config = dict(
    n_kv_head=3,
    norm_eps=1e-05,
    positions='rope',
    bias='none',
)
Each number is 500 + 50 x the weight over its row's rms, rounded and kept within 0 to 999. Layers, rows and columns count from 0. Numbers have three digits each. The size before them is the row's rms in percent of the matrix's.

# up: layer 2 MLP up, 384x96, rms 0.135, rows 193-261, columns 0-95
# down: layer 2 MLP down (transposed), 384x96, rms 0.128, rows 193-261, columns 0-95
up193 117:514479440426560485460545439443439537482536524666541461551469501501442473515539522451393531554572489501500457502467449504439542619543505487481466408489565567521494499506554483473605525480504474397559476546536506454435506523474445533500543442457489496490546562579514449387564537520440584477
down193 121:524468440527564398478508554383595602510476592454453414474568583506441482482520573493490556473513554509440498539415517549455572527525453491489523432463497529549502441454504542432517435514492480445473485557526504518417483464490402557576456484527533404511526543584593456497533439514546460454
up194 089:545465534549474448555551486443494501499460447520556500439536437488336592587538568477471472542492496533406505543518546489435434447544489483522492443493516428522563476470463508468493469480453452472458519459503448539568442446459472503412560535413488467346498556432491467523527482539487383575
down194 088:573543484491536555530530540585563507458500545518492649516511605463461386487455525576597507531507513485597499482504507484513424437546483466425527509510411476450519539577439468443494436485476497522550473430610462440481581450512537532580553498486527435512547478482541473590460465450496491414
up195 109:463483419503496500552488516504482493469446449497556618491489535421472463455471491439534532537491411466511455620395582474518486493503456481454498504440497447487514460536515463504381581471445456510594627461377471431532364478471490500473553546460487521473565499570472515539514520559472442474
down195 096:526503539379443397449540469478615491549527545459557514553541472488532426431462473445536534511472451498469485540552505554500450401402438461543558516520487468505409558600559510510521441443406459590491577475475483423476509435539490405545548517489567479525475540525509446536493487566586495482
up196 102:529505422522527504541599427517508529529511510452444515498488517474428484493583521459433548495504466552520479590452463449559599552530514475518548455428556459558555489560464545479495526415451576535599478477512514395600470431527455577453570527551466427526551551493530591496481595544453419557
down196 104:459529569476520443575576474477440564470463553420509438543530580476499532522448524466572582511477453624524540575470488475512535468525514542484529520546538538501509451519459468607567404513557565437389467456511487449607505519489501524522491469427456463623467509512631549476485567468479500521
up197 134:369563500560443459529491489382512496458435525412469504472479511452507464470519518452554539482432504518549370543514504609508604577510523498486484483436471483496533509547504481521411533565444513606543471554480527501541469529618419436443505573491448422498468428509430517507533549521462547470
down197 142:470496464519489473598496530445550504449513497483404500471446453592498428505591521513551525443417519463563417414446493602494477520437485509430492539448463501413564517549550490471478522523569519609445511465532550575493519564516422501513601519559458484463460415444430422543416549515541553511
up198 095:452494489509420408471587513489517450464420537436462435512564481511446532517454548407475524548436520482483510480449567566472438543631457530467502593488544496493498463500479515565490492593411434468482537496460490507552420526585472561522501574534548495370524563548450576529560411508533472550
down198 100:524508549405530510500440427456552537572469577432486574480518545565485554530506551536545492571469551492493514479479450543475429442565530495573472564608423599441499413479482536498496459548480490528429482395616492525472452452434507560558474449499519530493570512569587475507587493563565549494
up199 088:460525547488574476434523472487458521511475472459502454426479434460451439522485535410516486544516548410522465574465522529434480514502497556519428548552615405598457486401522423479558535500477482442498542507527574474491419456517466419484469571460509485373494481506518441492585488608465528394
down199 088:520509478513460570515496411546495428521602476530446446467490551489480529455376472506526477422487483498531548508468494508528527602465563506496537410433420531468506480480583455564554527497535524551459350570509473474443475494572606543523532377549526525494601499545457462493522449445519420502
up200 092:566427522549471441512500503534447466519415479536535465513552436490461448605591552587532471587461556529467560537484538510466516394438570568508470521394477450558560447489414558556471492449521625511467484547506448469576548496507446477500477463556512540481602503502385506513535440516481538483
down200 092:501648456496538561500515582449533552481418506524471608475518464479514543522418456444465511499508532544440549485450476457422469484508496535547561471606547493625491534521443513446437495608464547424514528496596562541505555423431477497580534559575568491542510448512519529500496559561527454520
up201 091:495542496479629534549519505467475512540475611609491531519471512476489539421525460401508445497536456450491402468493490548531505466456494528611457505485475372448560520496479387590496509576404504521530466581532505390482562497476488555529476575444495437451462456540438544476537526473470493548
down201 087:485506530553437578457394479582489520456485454478580555524498454423513474517504518560570501454458433557407546436413528584548497568532489516452415480519441583476488462462588478469558520491489505567478532428509494566527588560504583470575443421464499581587560506503530457470565501469574490488
up202 096:469508440501539504418484460462530459492495522492517536535454469452533450506466531436484500482559571485573457463506574482536490507628507418421536542620456475508515422520496395541557509549354432545582506499433487558440461620577504530537548543470497465488459507528482463554590597509509532479
down202 087:488451557506444524517535451490496582561522466623552528391531461431450495471511439521576473549513485537415553472507514504513519553523448524519529526408517485559438515429371451496437482526499503488546509484492480486605519548520509376527463459536412377596491495446482530496401427503492532550
up203 098:458462480512563516497524485462481464517514507526472548489541593510528515456531498451437532535506525503554380464551513482427579508460399551652418468424501530462498513464532416581451507557501321470519505510487478477470496534432441511515488501534489419467509485602483599550418494486492481581
down203 093:429473545419521519529435520610459552501438568507476497494473478482443451393555496486451558504478445573522609495512434514556484466532524509506502471500504502475414545484553486497462497484447463592533456413557411525475436492496661475611444443446554534421504483457460436515463508408526489468
up204 098:429439406481459516505442456480495472504491506499427616467511503546533446547441539468570479521557413424548530588446533488518565632505586510537507541586603462482530504497519533565491498511398430471517489495487599398503513411510488486419565472465538550446461549543469478517521530463418521500
down204 097:425598452409513579550493550485553448480520435432650493551472538473501559465444453482519373557460534509416533507446452439569463521544465538510500477587483471479504429551525503580483541497534573457470534492485551469537487476473505560516524527304462513539491483498538496552498482460503535479
up205 098:403499498418537516482498422458497475530482555529492497433552505462467484512607569570523429593457453573499513501458495453396524482513537470570494487454503434578547496488414504473524516445527539442499519427560555532523383484462388516478516497481455466577523569429449435438482518395523424576
down205 104:559428433519446557510436480477500573428513572508554555499467515578517529519520512454543440509533461397545480505508583485526562421454519508493410548508498464541469485541551487465442486524503485564469400425514461573466498474539430525472441566510569499533590439540569529667540510439607509493
up206 096:541413426501359347495594480476555546517427519456457488478490496506448438567608510443480575563533466427526491547470544588499570445477521504521531522547533454402497479422466472512482470543548466533475508489512442473489476512571484479500418441460440444529490487532442503511610530447519433472
down206 094:493535524417500569510526433593584458598571505450569469495576444449452484382445526533500546499496498468534506496503493501483434532479516635481468499559460493544555453484490425463461523468455528451520433419527602556492477573469656540510570546569462422438526530508508531497526499482453546483
up207 101:520481526513566498485403424481458506545396583541480550467485504477457423509659514519484438506504488473471531453499546549552479513557463478497565427411431509559567479471458470496439529494472532488438495435530488412515471582552430544396513510447435484467517599475414427466476441503397495509
down207 110:561507479499539433422522449551423533456507435462469533463510552571585471519522465481542592480512567422511526494540524520633538448463514463577573578485475454471458537599488450500528477467581555557451394480486464497530485402504489449525528544547440492402598487400442483498417474469509506478
up208 079:439492434570474574519548482518485488490529568486471563490462470411505521463581474433482459481480558573542395520478509494424536431530626512634529518401446447465549490463503363556512576485450520478502442498511497486435500450466480509525504480434525491415476495569526466520552478564429475608
down208 087:403500502432432603442524471500577473437551368530461514476494473503524458509471520537416503465544412483560491531466476564521522478493472416485596503444514558493518501545650485482483494484548482532493534447546451486508498505473589586583497539433409515522401494478495439427508553446491406538
up209 097:435495450644502494397495514455466468551437447511524568475540530542468516535570521404604549523503528487520554502394514503415459505581434427479505439348451545451523476502521558493454556536499445462427483532504532598523425546505523464437516482541523475511527571571485520493533462466454450534
down209 093:559498409555519472444483524521612516437469583470540556576498529471523445560504490441522542598553485491426493503482533564583492509469500479497469525493544497464566487550487567466400481489560452516502537380601448533397530458466463534589610472550564577516456516523472547440564508489578484545
up210 109:448465462503400476404515510449495500498407502537493517462538472435466463511493468510548503489493599556575455545559494494541526418655534481565445457430455507524532549461411446535421460530436552454490583492470466403552519537563474609451480562530488466485465412454511492472507465473424438556
down210 110:502501423464430500495517565550574453445511564574525523477538444397463471519536476505466479511519487572516421535564452536531546400530423524546479542423442520534531509565521531432424510498530570472496575558421456513494518484493505473613509501638456440453440441503502499540447389454509389498
up211 094:518588512476433453435594473480504561480392556503521526512482466462554455501520527528525531591473570555392491516481544542454594530480442474482527508539495510507513476443506448537483461449485488546575454432556452454510513529635385471395444517402524429518435461402516520476522473466415453509
down211 098:582553531489529537507605479479644493545472599509531541486535472528439482479529517548490494501549445536373444566398490466453551526489502521460581573492484420454490466465552474544504517448531463491594515393463442582460508569553537484429496550488455541542381513441503472545472475524558549500
up212 103:454482511461531421380422377478497447526489416536438540467538517579470480552508574468508436491510483424568505497517487485487477468558438422595511520416474505404522477527478503540514580479452466360504525510432540484511444566541463559421482572441553476506511586438452549542535517515507496431
down212 108:511555489505552487489471567526495531554454532485415454430461517527428446478515378518415482508476477621391431600553531513461461425513453553515482590540563469427434588494480438493507562574498459465434498607458559490468502504465437503518448448451499527470559472602458513488462567482467493469
up213 118:426527492548471416514571533473383462538510522487590462508459391500442552487532565487523529476526440488507392549405475494415570551506578474545475552511536497464443530578499447537434485453444466466556543512536548501544553536478431498439563502502500420469623439447449562550500513531517602481
down213 120:560509446509479427498515533458544529472505581504480460495591519523404514527466569445529625558533495613491472506576502504481515484537526534439525538516502555485494534632466540472522571489533573463514553504463514561482499461446363542411507521588427456544604511473551382437533514538496467484
up214 087:496523402436494535546542483468474407537502465492412471595492461438483469495484499465412487498590465479513374557449483441486528535514553479588409452534535442531495507450538478597476479498463521446542402553465585431521458556557518544534508490392465599465559537484497508465521504562533607463
down214 087:522541499460499534507468501568487580488557567466500522466442450586501346569480564462603473542491504537433552495543545494514593551548434474415565462558567541487522474536541431519484470530527540526461522452595490566543614498579461445526449452500462447572439508485461536589440472484513445454
up215 094:495489522481521497486488526524515510425465477517521533482484497402361498548560550426459466572496559530476433457520510649538610539453505448497505523482511425489499508527428539547456529482563481492512497537415491476420519515558509466468570562598595405511476499493470388447597469467403500546
down215 095:498483516506532441561478444464523511513412504568511428566462496523528496518457408567426467385494492544578493602440422524538450504528487506465549530493557532539561552444399556494463522517512501403521494582440513482611495519424538553407483499543482644567524485458521483512527529595516549509
up216 087:450557505525498504458551381537434572553494495552484481454511448525510546498578565436552511462484504532556497551513558435498469508562524498568485485505585528573495439406443440462489541540541450441533487578469498437448466496591519476401485509552512528340530504566459613500474440454529594502
down216 087:536522570511435538495423548502496498557557463411533529509498493542507436461530515546451548483534480420535501533505492449511538426467454546475514500586541579468477540554552530290563562412588442489447541406500468520516454453464597619497479510466487518512485457462515451473527450510559440505
up217 082:483542576531496539500495418434490414543522569486496446544534528533497593542466502399477471537504553491529506519498488502505601406473645515561473415490556494551593502470509458510462514590457484515580519495451608450497495553369489442404490505459499518505504584488476583468404509522504523472
down217 085:510553475505478465548514438551509505545445464343520528539504529542598509453452493480470504461499480477485600465520568495461479474521549572508501441497476465416507458509491424477392420507447494545561524523598541606527529501608485583574524529483439495391441497483582446515500582503438449552
up218 100:513491445440451524477450509397546550509454487544490444583468520493501472542526525494566443545549491531454485487474563445549550455535478450493521417414410491439518458450493494549387526478499537523607478435451543384550549490572471578455615545471493472442544439424499517517533407420439522550
down218 095:565425477498545491491464506512615484514512412568514426524556470524457496553498500497498489461515506495529489541497442536481497519542467465448430533489416485555593440569453450473476535497468540486373518545412482497437537415570561519516590508477431492467581579417456446619509475383461449559
up219 094:477461442561477473374497469423560515494397483481548493503581469529547508476499477461454529524489629382492552515501625487471576562552495500567538469407510484511551507499447522521441459460489512476431574488518452585475451616590466455508537531506500447468513538519431543461522527512480498615
down219 097:418491437459440453489427472604482491533568537467503562542535558461485488531517496630535423548454541438517513362491489557536432481467412509501500460523493526467446487519504560548385483440495477458505525485575515455399555529529534533572569454467487472459424464555392438506522513488412550498
up220 098:448450528594522541506574470434410531461450473641456463458564438507474490469527527380474587461528564525431418554475500509537515516571517460559492469503531456542532506481480438504423520507523406480511454610454460510412426412530467450496567548547515469519513498461447567490449408507531462532
down220 100:548514583472588571496486476581534522414440514527542509535520518494469454450490433425409467393555517434476511564502491409530448463521570528464531531591636547537541468528399450422483509493537524482499492474529535475498508431540584535461456581545496593533436520476587532490453496528573530452
up221 112:453549400514454427518482567469503467577366518495525549531562464541505510490522526493458505515603503505521458477513485464568607511497554527467447481537432400538604533456514463528460570479371526435489514475526456548489434565468434497440505535489561509540665491529480519440494499489506492414
down221 110:548467449428469528518503582536633488488484477548448474516514455483610434453465524514565503538486488513430467534508544482436510486558515525532585519536450594448595516606597563512547504446513508555592468550512562518486409508470538555460445428488508498436506613429508553554425515492523456436
up222 105:492529531408427494496511489410415485562459498520497560583453520570462409567584509558551536558444506556481500600435482562508482531577535457480396496451588415479495521539476543482461550530526432438488445591569500556520506565431475558514480481489539421457465472426555549421511508570473531514
down222 104:517517517465478454501503468494517514541556521527488497503520549575497433455513514577531550554454461454393497513419503487479571534534573549484444534496491442585518525540577543502404580638459586512551459477603475448471590505502528405571399477490560443469548527393467518414519524505444444504
up223 094:488515522483496470499574450559486515471425470492485491516484457465450515540535485384583484505566441441554415564502455510493534519487458580554460509386505445610542409423476495509550450479411510477503560548543495440464463455585478454541483567440425540444507387535548531445572478596521567477
down223 096:455494550521545535592456394583450515525587576579529478531502552497447472505380472458571450473533461583482535515424449436522510515534548622518517565505568574490385474480493477527512543510482534533513436573508493493468468518401568543426494533443558504451462446509488434491566473468467588515
up224 101:557486574525434532461430480399386486468533515488511450489510542514483453555468491477537548558490419480533541494527504519509431448548418425459569531387528489471489542551433501483456490625507462536577495511517567467561494520486464512379556518457583455422464567526398546584523548486525420488
down224 102:566473514453602455557544509430576538492561550449439489456471505584495517543461535538556508501540564542433451499585472543462433480481454536550486449528447494428578461478419423559418415628476517579455580587477511472538514485522454522526475495550576517556527463534419488542436515419545478495
up225 098:469495482426490456495538494574509516433468553539563512535528498485423426496491601424443494481546474585511500492576637527591445465507461460408460465536411558542436501489511478514508522538425398494637556529458485531535499466517509417514584522539501514425524526452523547549433469542418544464
down225 098:469481505544528465454428525398555574514423467419500409400466510429491597516549466595526500603400546488455406541515508476448597523444493511552487481492474449530472460586592470512419477548467517534506477465482465459509507595525504565494438478521490504530490476534452486502546387538542560569
up226 102:384484488479548482558562474562428412528409454492454434526441482557472513536614496561428601460526444458580486521555478498391502510524495484565538550465393483443576528420496454523502510486476590547597555471498521479541564509485461517427478515459453503486456459480462538539531538512498555398
down226 097:527545456542387501475564459508531489509600525445488526526488594542558504474419497546503479468497378498546482580411626489570515584470544586521480489556474517490539391533500504568563565500427555507540574538437452532538509439534550495557431426459490491445474440542534451543464531468555527501
up227 088:495477538552487473461552506504432473411506502513449500517421551463435468524563501394545536515455420521554403543511531529565464517596563425500549564448538437523520381514384600449506498513370502514500507500465480463463474509540485435519552571560520589402519480552525498476528475573563493478
down227 087:530552590493580517635507554555530497503567587464481526572438565476520495547510524464535517438539408469520564557533473393504473537480537538508598554500487542472552432483461648458513487509449507501502474483527470398564491501472482552537528539515520542466471340522473491444490465541549549449
up228 099:444421491502474451429544467430540506521567550534572513469472466493519565455529499482473526569555540478498488526461422574525563510532439417513494523475606519466590422548563451487444566510532486494591576444547523423537521547536481478437466541632510420449553521551533551617473517496453532590
down228 101:417441523444496459486523536444554595523574528487455492492469436524587595489599474524554594570507483520524556520461474492510545537490500346509485553521625529403499452478544451562501527535506459493542592441487497521520505506517471576492329507533468470522568464520508516546494522539487500567
up229 109:376457455521431560521475522422426462578491493520495478522444477427371339535452540446480511478479472540474567516403444488496537643480463457477502483453503507492508533508463442556523487457539564506477495516550551514481421521526450465476507509465553406496430517497571485588486461462559421494
down229 104:466509550402588615550509497504499360512606468590481539503451534474528470507524451419481373471498452515466458536490568433501476526477514620531486541498513511505491576468533489545524506474461515506467423515552523458480478494549644460542457424466466564543494440548495539488484557470403538466
up230 102:570440471469398449505611589435382541498474469532521449482441553436431458445480461502447531620518488531522523498469519518500516555516557496518508559473535499419475450450473475498412534439493462545496541491534555459501548538493437503435507460478498380525563637546505447543581424551453526496
down230 101:568513605536349478518540517551441566459464489551572496501543519416490471446431526490516545511502510457583524446506565484516497518526476533528491583458404539536494533497517517453517485388483447461498518531495467465371461545464492489402438395500441427486564609454559448487504455533469442460
up231 089:357528514449442514498490397431505454664477573496470562474437568462541521530499516472419475493544582426470557553538426488444549489468446518578474464554468493452495561508442476499566505532494453481527525505440503469473537526541390490520495521550550518496449568417420472536467561459411498525
down231 095:497524485453452548550509545492496487464473540413549528565471508550618572489504458420382356475493463497560539543557437452540429516547469458469449485466445468433481552460509474548479485524410456481496518552532499499523535443404582446435477492503485578502540537444506546500486519564449657472
up232 097:500541525479428525504446503460439532549472472575548483526550488470469538486569472411474486561538424562502450612547423466456510464633496559491535554451367468592502554538481395563476524543513441483565494500454524414486478573513512500528451543470527485484615543499421592527558454521496518495
down232 094:537439579491507456575512651436539603500411505614437530518573476492450398473470535566497462532450542521499464492502484446555464564528407529498500576560488562478473506486491531533440453452426473506543472466430546558538573422506491491525474536474545445562529532422588500546463563490560475529
up233 103:528508553491523426408570462471449544535462470477565488454493576510358476501478564454443584578531535521504472585439535545383523523450474478551525543409462482403470446442446493535485597450450520524591502506483514474548523425493482534432575521430547499532582524536446503474457538529464579486
down233 099:548448501482509525553403439511404562476513476514526479505540548494452543595446531530520499476532547501566423597537423505564334508597425492389583459477490398491516553506542512509508414460406478499552549517416515483421517497490503422573533455500499548539493538457525503516510501510528513443
up234 098:322540528468533506365503516480452486547480540490488470493512494434507538477486592492448521463510492490542477571437479570522551486554578408512525518385559536597570514525397488507447501562482448467501436511479510425489553431496427503560521557460562551492522472442488476428500512563541545579
down234 087:534567455522531606505518520589478414534572421519555535509489526494519497424484493444431540461483533456509491562423560521584482487464499459465509510577499542502471570605582457546475452444495524598411457376533476500564584443432488559528522516466517648474558458498514517541513513514540547499
up235 100:499473425539462412393494514395504499542426505497483507539452496483615448549506485521514582505552535499488425461491458521431563546449523532447518486492504502482511475509500405520531439507428468459477529450485513428552509595542397503405498562450457379414462556474540440427574472544539432567
down235 099:510569429438549631541393496563485548446461413576473519510499455484522432522444540491509536486532550523514418426459438489531551485485470541510559507531488467499399503545489486507499448479448460512495500430412498498589453487380588475504442491499433521436495567441494481485575428538637530518
up236 124:439537431429511499412552415418469499506468517563416606481473532424552427484511497568463467633479503509482514455455555532517491522532523435422486597443524472507440495464397503547445573456527493509655490545497489519517502523556490525491482490522528391438550492500438519518479475498484496613
down236 122:521542481404545579478476458503541475520543488516542526538604500476645477497383420497516430580499517556467538451543477465529462549505524553440480542546436516504436510591533459522527446505471504526595454475438509534441510433509511516645531470500481464558473567481533484561580540402513557574
up237 090:497512523407565385487495520546465480461435453461545500461559491542507485491668477474428545492524479506611446561505506488459451547505587531496478471463549448447581437468471556450529528532452408501450631549426505475512479508465454539429516515503485470427490548445567508407601509515502537492
down237 093:476478547520524475553500532462456406537558458534449534588500489429450540496517508483450376488511523524545551476460450542443537545516560506446557509557594556515640500527580540566454531510515549501489449524525502512469481483506532408488419563465476459559443502347583521555449447547586567499
up238 100:356448578516523483488568385533519546495518487535483637508486519416542589546541494472503437495556517480559531530555431497487447548467491498475468456456586470507542463528417524531434584475395511528552487465500592472519512645522483440467497537568549464495466501490449523503545585476481519552
down238 095:550401443469450421463484573528476519441545507489513491562473568401513479562380495629470487494530457503406491427594493516515579504480476488399493439481485427524430416526572485464550512528492461414535551569536489489517540419527490461557498530437559540462519524532529476514467507435409427481
up239 100:432476502616467486472474451527525475571393528504521585488551507469501411594492492485548526458513550439584523504492444554425496574448502538486551539470369579481505528504480509439464469555490492417484471494508582516561570528542384538413530508444514446393477480488506531444508560449511402511
down239 099:538578505454546564532374506605438494475541522485485514520533560549508488428542475518516386473516512502480499521559531437486476472413585401510556534444476440513490508537405495549408478512485481617500509469460505473520396498427611435526475472502412540544477490555504502522505441615501565510
up240 090:493430517508485562480473488451413382560544458528563482516509506460474495532516477437432539436552514542538424478498467492435499586526418509582547467420464455592531535477458401506510434500492510430528457613474500468556424521551518451556558504454510490493481406475516496437524427637428566521
down240 087:481519487452432663540574403525575459390546580527497571607509405572555493490509551480491493529445497435493495513446518477497579506503507479502559546514520553581520502560488424519511481403528514489539507473533529523518462546527584552454470551414396499496495517530467456517545530461553390507
up241 085:465436475524482393428508492466456450558529643414440500512520443510502531561519444485465566571567419540473497573467470549502546457544517548473502493402491494520553402469525421493501508584504445576502556467521544504491495502554337538499500550433541432462445522495517590438539489516455514465
down241 092:477557535384497576552510491500427479528493593641576504509509477533466424455529476544500415484502514435396562500470491457586449574510560555485430465534558528454525483457537526571600448448505505506526540473482546535533546543532534491465605451384408540538459464503525436500531517530518548533
up242 101:512410446482479438421446444439551461413490504480490505492437534472450512498582494457443554543421572489523561536402476478503478451534558472573485504538553541503479487424452419571507445600579400459473558536446464478593416569522447522431484522467580498419510474494439493546502556548478544557
down242 106:489485498459567504537428570445597566535483539538420472469462445538525535448547514468468501511405537506465535478441466469459430461611495603479489458515521522533451482487483453453536436606540469607441394487478501465588486513498515563427404562516476450481447537436489465564449526457578594502
up243 090:432560552473578505492461512455415427539428553579559463468507513517502445544477536496488488490583559495507434492458505501451521490559531512564466585435408442552511551393402530530501465471463519367594443486426605492472466557406492444438462548511502476504507526473476579419436480493504497509
down243 088:445550568541538534606462517503470515590372454534598561470505456493535526475530490512457397468538561455518548483558449459443476570587554546377605546567475529525486601664496476478463486478503519493531478493554485461562535468509598481529530504516463497540477502453531540525476480493487530489
up244 091:561532506443506446470500403577501485493493548559545517477558506506531469446537455467469568490527534426520507578539440540509544464509461424464504545368534549447491537469543373538448589473528479560431517494468500490453512498470395422426474585554437513406482517547460454532489459436370484453
down244 098:530525424533407537457450503494482500502466550519467507493419578555457434426532553476574422526489513489531477478446517408533530462514478485603499480509509563411507486554577511670453454447561468557463485507557532458423606495570545517481430412488422559469478428502492504492487554543576483503
up245 104:418446418496465445475466424551471550515505549533487569526466478444491520618576429506539478525563526444539505433580536554430558481515498515515485512421524503415540496503533491541446492572452505510600514579413510483502467498522458529394519574534492497393487500605583515511449498599474398477
down245 102:518555513414516446533448540545495588531445571490523498449425526488540543503509473508460498468487500547467529477587505442444540482465478614502516517583518494519448471530488566401480474501441492478554451585487588499506441476498510553495582423431403432487476509563630561524388523517529365502
up246 111:449443457473568469505560451507509542548455509492526492480441484479549506514535470597448487665390471488531577528544474486545495576460523554559529453371453445474540479510526494524498551485443534466499486471532480435558547523508367511460486554504445456356500452465442428434574523458501460502
down246 121:508460468464466462447483446477459511511451602537550542506453504603524498532405480563490493565407530534497487479609504434562464533498372445419535461491469506512462448539589503493489518495477447474509557418517477585487412481501466531470533537599441565438548467446462455494558570412481415577
up247 126:498407519515538542474426483543436562549469559559527524495508529515462395475467587493490520582578574516566453491569495512496498536585515560550499499527470420467466427525514478526575484492511417408515489523433524446570564548553450408524559556443460525441476551507395449549471542475514397592
down247 121:564492437513457460565468441484479577518339593515534461508538531517377499466551458513471547547539532524563493463585519577517405530568496495524589482510454550396401535560496538439509537600495506470548513520541493392540460429484413484504548514496493504565509495508466505551506497503572473558
up248 107:402490544514469490472518485568489553528420520459458573571498489430435512619493502557451532518476454507539546453441480548416635559539468386472490480484458557553505470449451473477433509515551497506419481461555563503505517465530436421482548534506451567410607504478542466546606456457495557473
down248 107:516470594504541499541485573501562499472563526544475587534427595497485568524524469547535402507481548461429555457411511526578496472508575454489506530449485476474475455446476566525532426530444451467470537450559520481480522438476471476571558469504492613446534560553520566558562362507411490603
up249 101:424469476511514487413562460474444439540415444530493471494523493474531462422576516446445617514525524492503393530502508548532531552505521393521517525514394596496495486431520458528462541452437539502541564497536499516588436449427437469553590610502573515486453487522442425584534544537468548536
down249 110:575524519583565504520576529549440490482431457432573544519525478537590507502545478533460494494492477568495554593470467463483435530484481617523459458512543492546468504484409485557457548611582517419562451575476568491550518462503458415419509497468472548453573473517578541534477549541607544418
up250 123:421472468575570506471557407460494435538460478454557492590455486493499529524485551474504619525508599535510433500503554550573460659501506516558453556525508441530493489471450454577444446515378549518484550509437491463508552469535470565498518478525545460483577534586504510458597520555497570554
down250 111:460528582522469610536445419520524483568483434571517481493480622563500492567374472405526570445464534454454483502565464527476534484420496484581502527476437517535564500467549463534482424485420597575472486478479506478511433485506524451526443469548439513539573560498396485577510536444478563462
up251 093:483468502433449527505477440378481453494425446472438544483455516446470529500514491384517450555508524442499566473527509529556505464640525453573498469498507494629508579464474539523563562536423521486594511502505548452568502546533461525543503545363476457515522513490500398515509510523386558442
down251 100:517572544373570547526508474502462485520506515476542512577470503462674541441547511471468436532473532476515485401440454468466554424468519628507508559555614473511485525518492496517581547526482489504549555421484509515568572536506528489571489429446537529598509568486550455535410521538464496505
up252 099:518448505454475511539520555462561399485487545635503571508515489495435529601513482362500513503519504400455493581570550486495454494593540496527419434537488428475535450519537411571486486460423503540535515447453514588514476491535514479473574532446475523473559503588534466499542395511451588471
down252 095:517524552494485565494505461520495451462583475501624432565481597549496558531435449533596473536514526539516467416400483412420604556440597512513557498527494476494565462490494574609496483523500555494472476455569480527522498506542475483424443501524567527469552498524532521514498539368571427453
up253 099:532504468530376450436498395416485483515406474532492577589469577479498499539450470460517438547503508469551504449529552457434482555530510391515500493493464525504550509443386449581552479544557509501465535618403580451587518579467462483522479504478525500495540474498560529435455540526498446593
down253 101:586543507497558503569439654469585514457381535462558462456528469468468498465491446455490454491518574422493489473560472468516551444571506464453583563526440509534479585568462530495489471526469581476479553537425532502542555441450442487563451558522459507651466484509475432527562512552496470499
up254 100:422461601564512413420495484582522513474498514587515495512536488401521400504493487500607528495452528464538539510581565474480512591513485513505412478447401410481503471528500436507440494544545482389486616534502471523448500619464471513511586539496525365500514483524499525521463484473509497545
down254 100:459498322526491490443430532461495576505500503497488512485467523450513390487449485550584523572475527507558462465481547535434465409441467453459537425421498492419484562530566489518449496479423497522461447542588523495377543544489442502495584483447505455514491506538527455530483615482560469410
up255 101:512470503582534472444463512514496522500468444590538514550466554566461465488472528522486476451531447440537415482440566517544413477522549513483433458454552505424536566383465407624468597550494471495581516511588479425537521524504497516423458537480500539439566473489548477413496468447376553556
down255 095:579473530485537561627523426587490522476605462575538491492464498535474459479492549610448426508480501550506520458478483482593524458361458459476528524457490574507545554479499482554501581512523558447462488547497419506510523472567592514471434512466477470592475475432439386506490424431467503535
up256 115:501409460509484487464519452464511526516435512467515494584530470469422541521512519411453550475536541495510453540430478472494484616655506431440549425489495513521458482528526471501487569445497476501545520521477495595518496490521431511416632489441484500375566533605508505599537581517465577533
down256 114:530414530562515504542503498464552488465495502501521530590471491427466477423474447485503547431503505498517497484484449504571499532589464443491434449487484535524444480610475469552455585489551620447571471479660446560420456526548489527404454506527569541441602411555537546523474491482449539545
up257 095:488424496568508568503497480437500531445457502552521512533546539476500539493587555445488510512620511489498490522484520554469481504484498422532540493436512486502557466497504432509465569532528585502520573459418516504513570540487503454499541593399592491417470600670500513422543466494407510376
down257 094:428547461520520538490466531419546425533480460464553455480507557611572529552503487627438531446522532518515392534388472550556384443524506512419486531482507532439526498501485487530574534519516565553460426541472502526480521426480510587482523513525449516505593417531461516617563427505498537546
up258 095:433556480476458437459576553515401461510424488468487476545529521470543471554517469502495530491494531420471541410467557541496582564451585450570528477443466573497457515437465444494489535523536554465474509551552558415652386513504463443503543589436587488506507551575473490476501439590450500506
down258 099:557461572377522514514436434592486503521504512484496519509439485508520554541560490498540466565559495472484492461505470534517534532425521479565461481624447475458449642486485490515566470530542517559398590584522405514561422435514506437454583495511471562505509553481456407490421445478570525512
up259 097:537478471482506471544502451554413500553468465464561458509498542486447510586560533512470562435473437483498497574499411526529560479513495472591453518579517471421477613468346464486452515446507361503546491590539517554506486454526466455444562460436532498496463461533462493530640517496531438560
down259 093:602481515470475430451519448458570588456465531431567556576491435430506529518447476493422532411473506493546465515485480571533509544463514538553502547521517517523486543499584437515516547399443509548459521376472426569472487470459426464461534454534457439528495532474411539539549451653477519561
up260 106:478435449520443522462575541498378499466529467531432489503482533497522436603582527443456495521507518472510486601435496622502572524577484460573477435364514367430483474534542477568357541474539485548486463547500512458469529504487506525468537488419442508497520513508516556441457525535487556486
down260 102:461454452416460508593559471505482576524650518488510505434493479548510432561524460514508487500456476542460550572536561540498453467495414592531469503496571381482442505533521570530525535505518527565472420453515475496492605512602602544427549475460407484506504545474483444481417448432493502544
up261 099:420501453605473460494558541517459524510476472569492461529565482434355505503569556542448445495663443479512463442499562517527465385562500473554555490469495434476499471462442554560425473504533477476595475558501469486424477532557505493465520448395520510579539556499476471499500441453485562542
down261 096:488508543537513451555600458579459531584474456476497489499574441453410497567558493536483550428485456437461565475632558574553542522396523551519511490433503440562521482503493525527490507537511541519430477489506418384550441547510598504413581472512488475497464510489573514571481423420507546529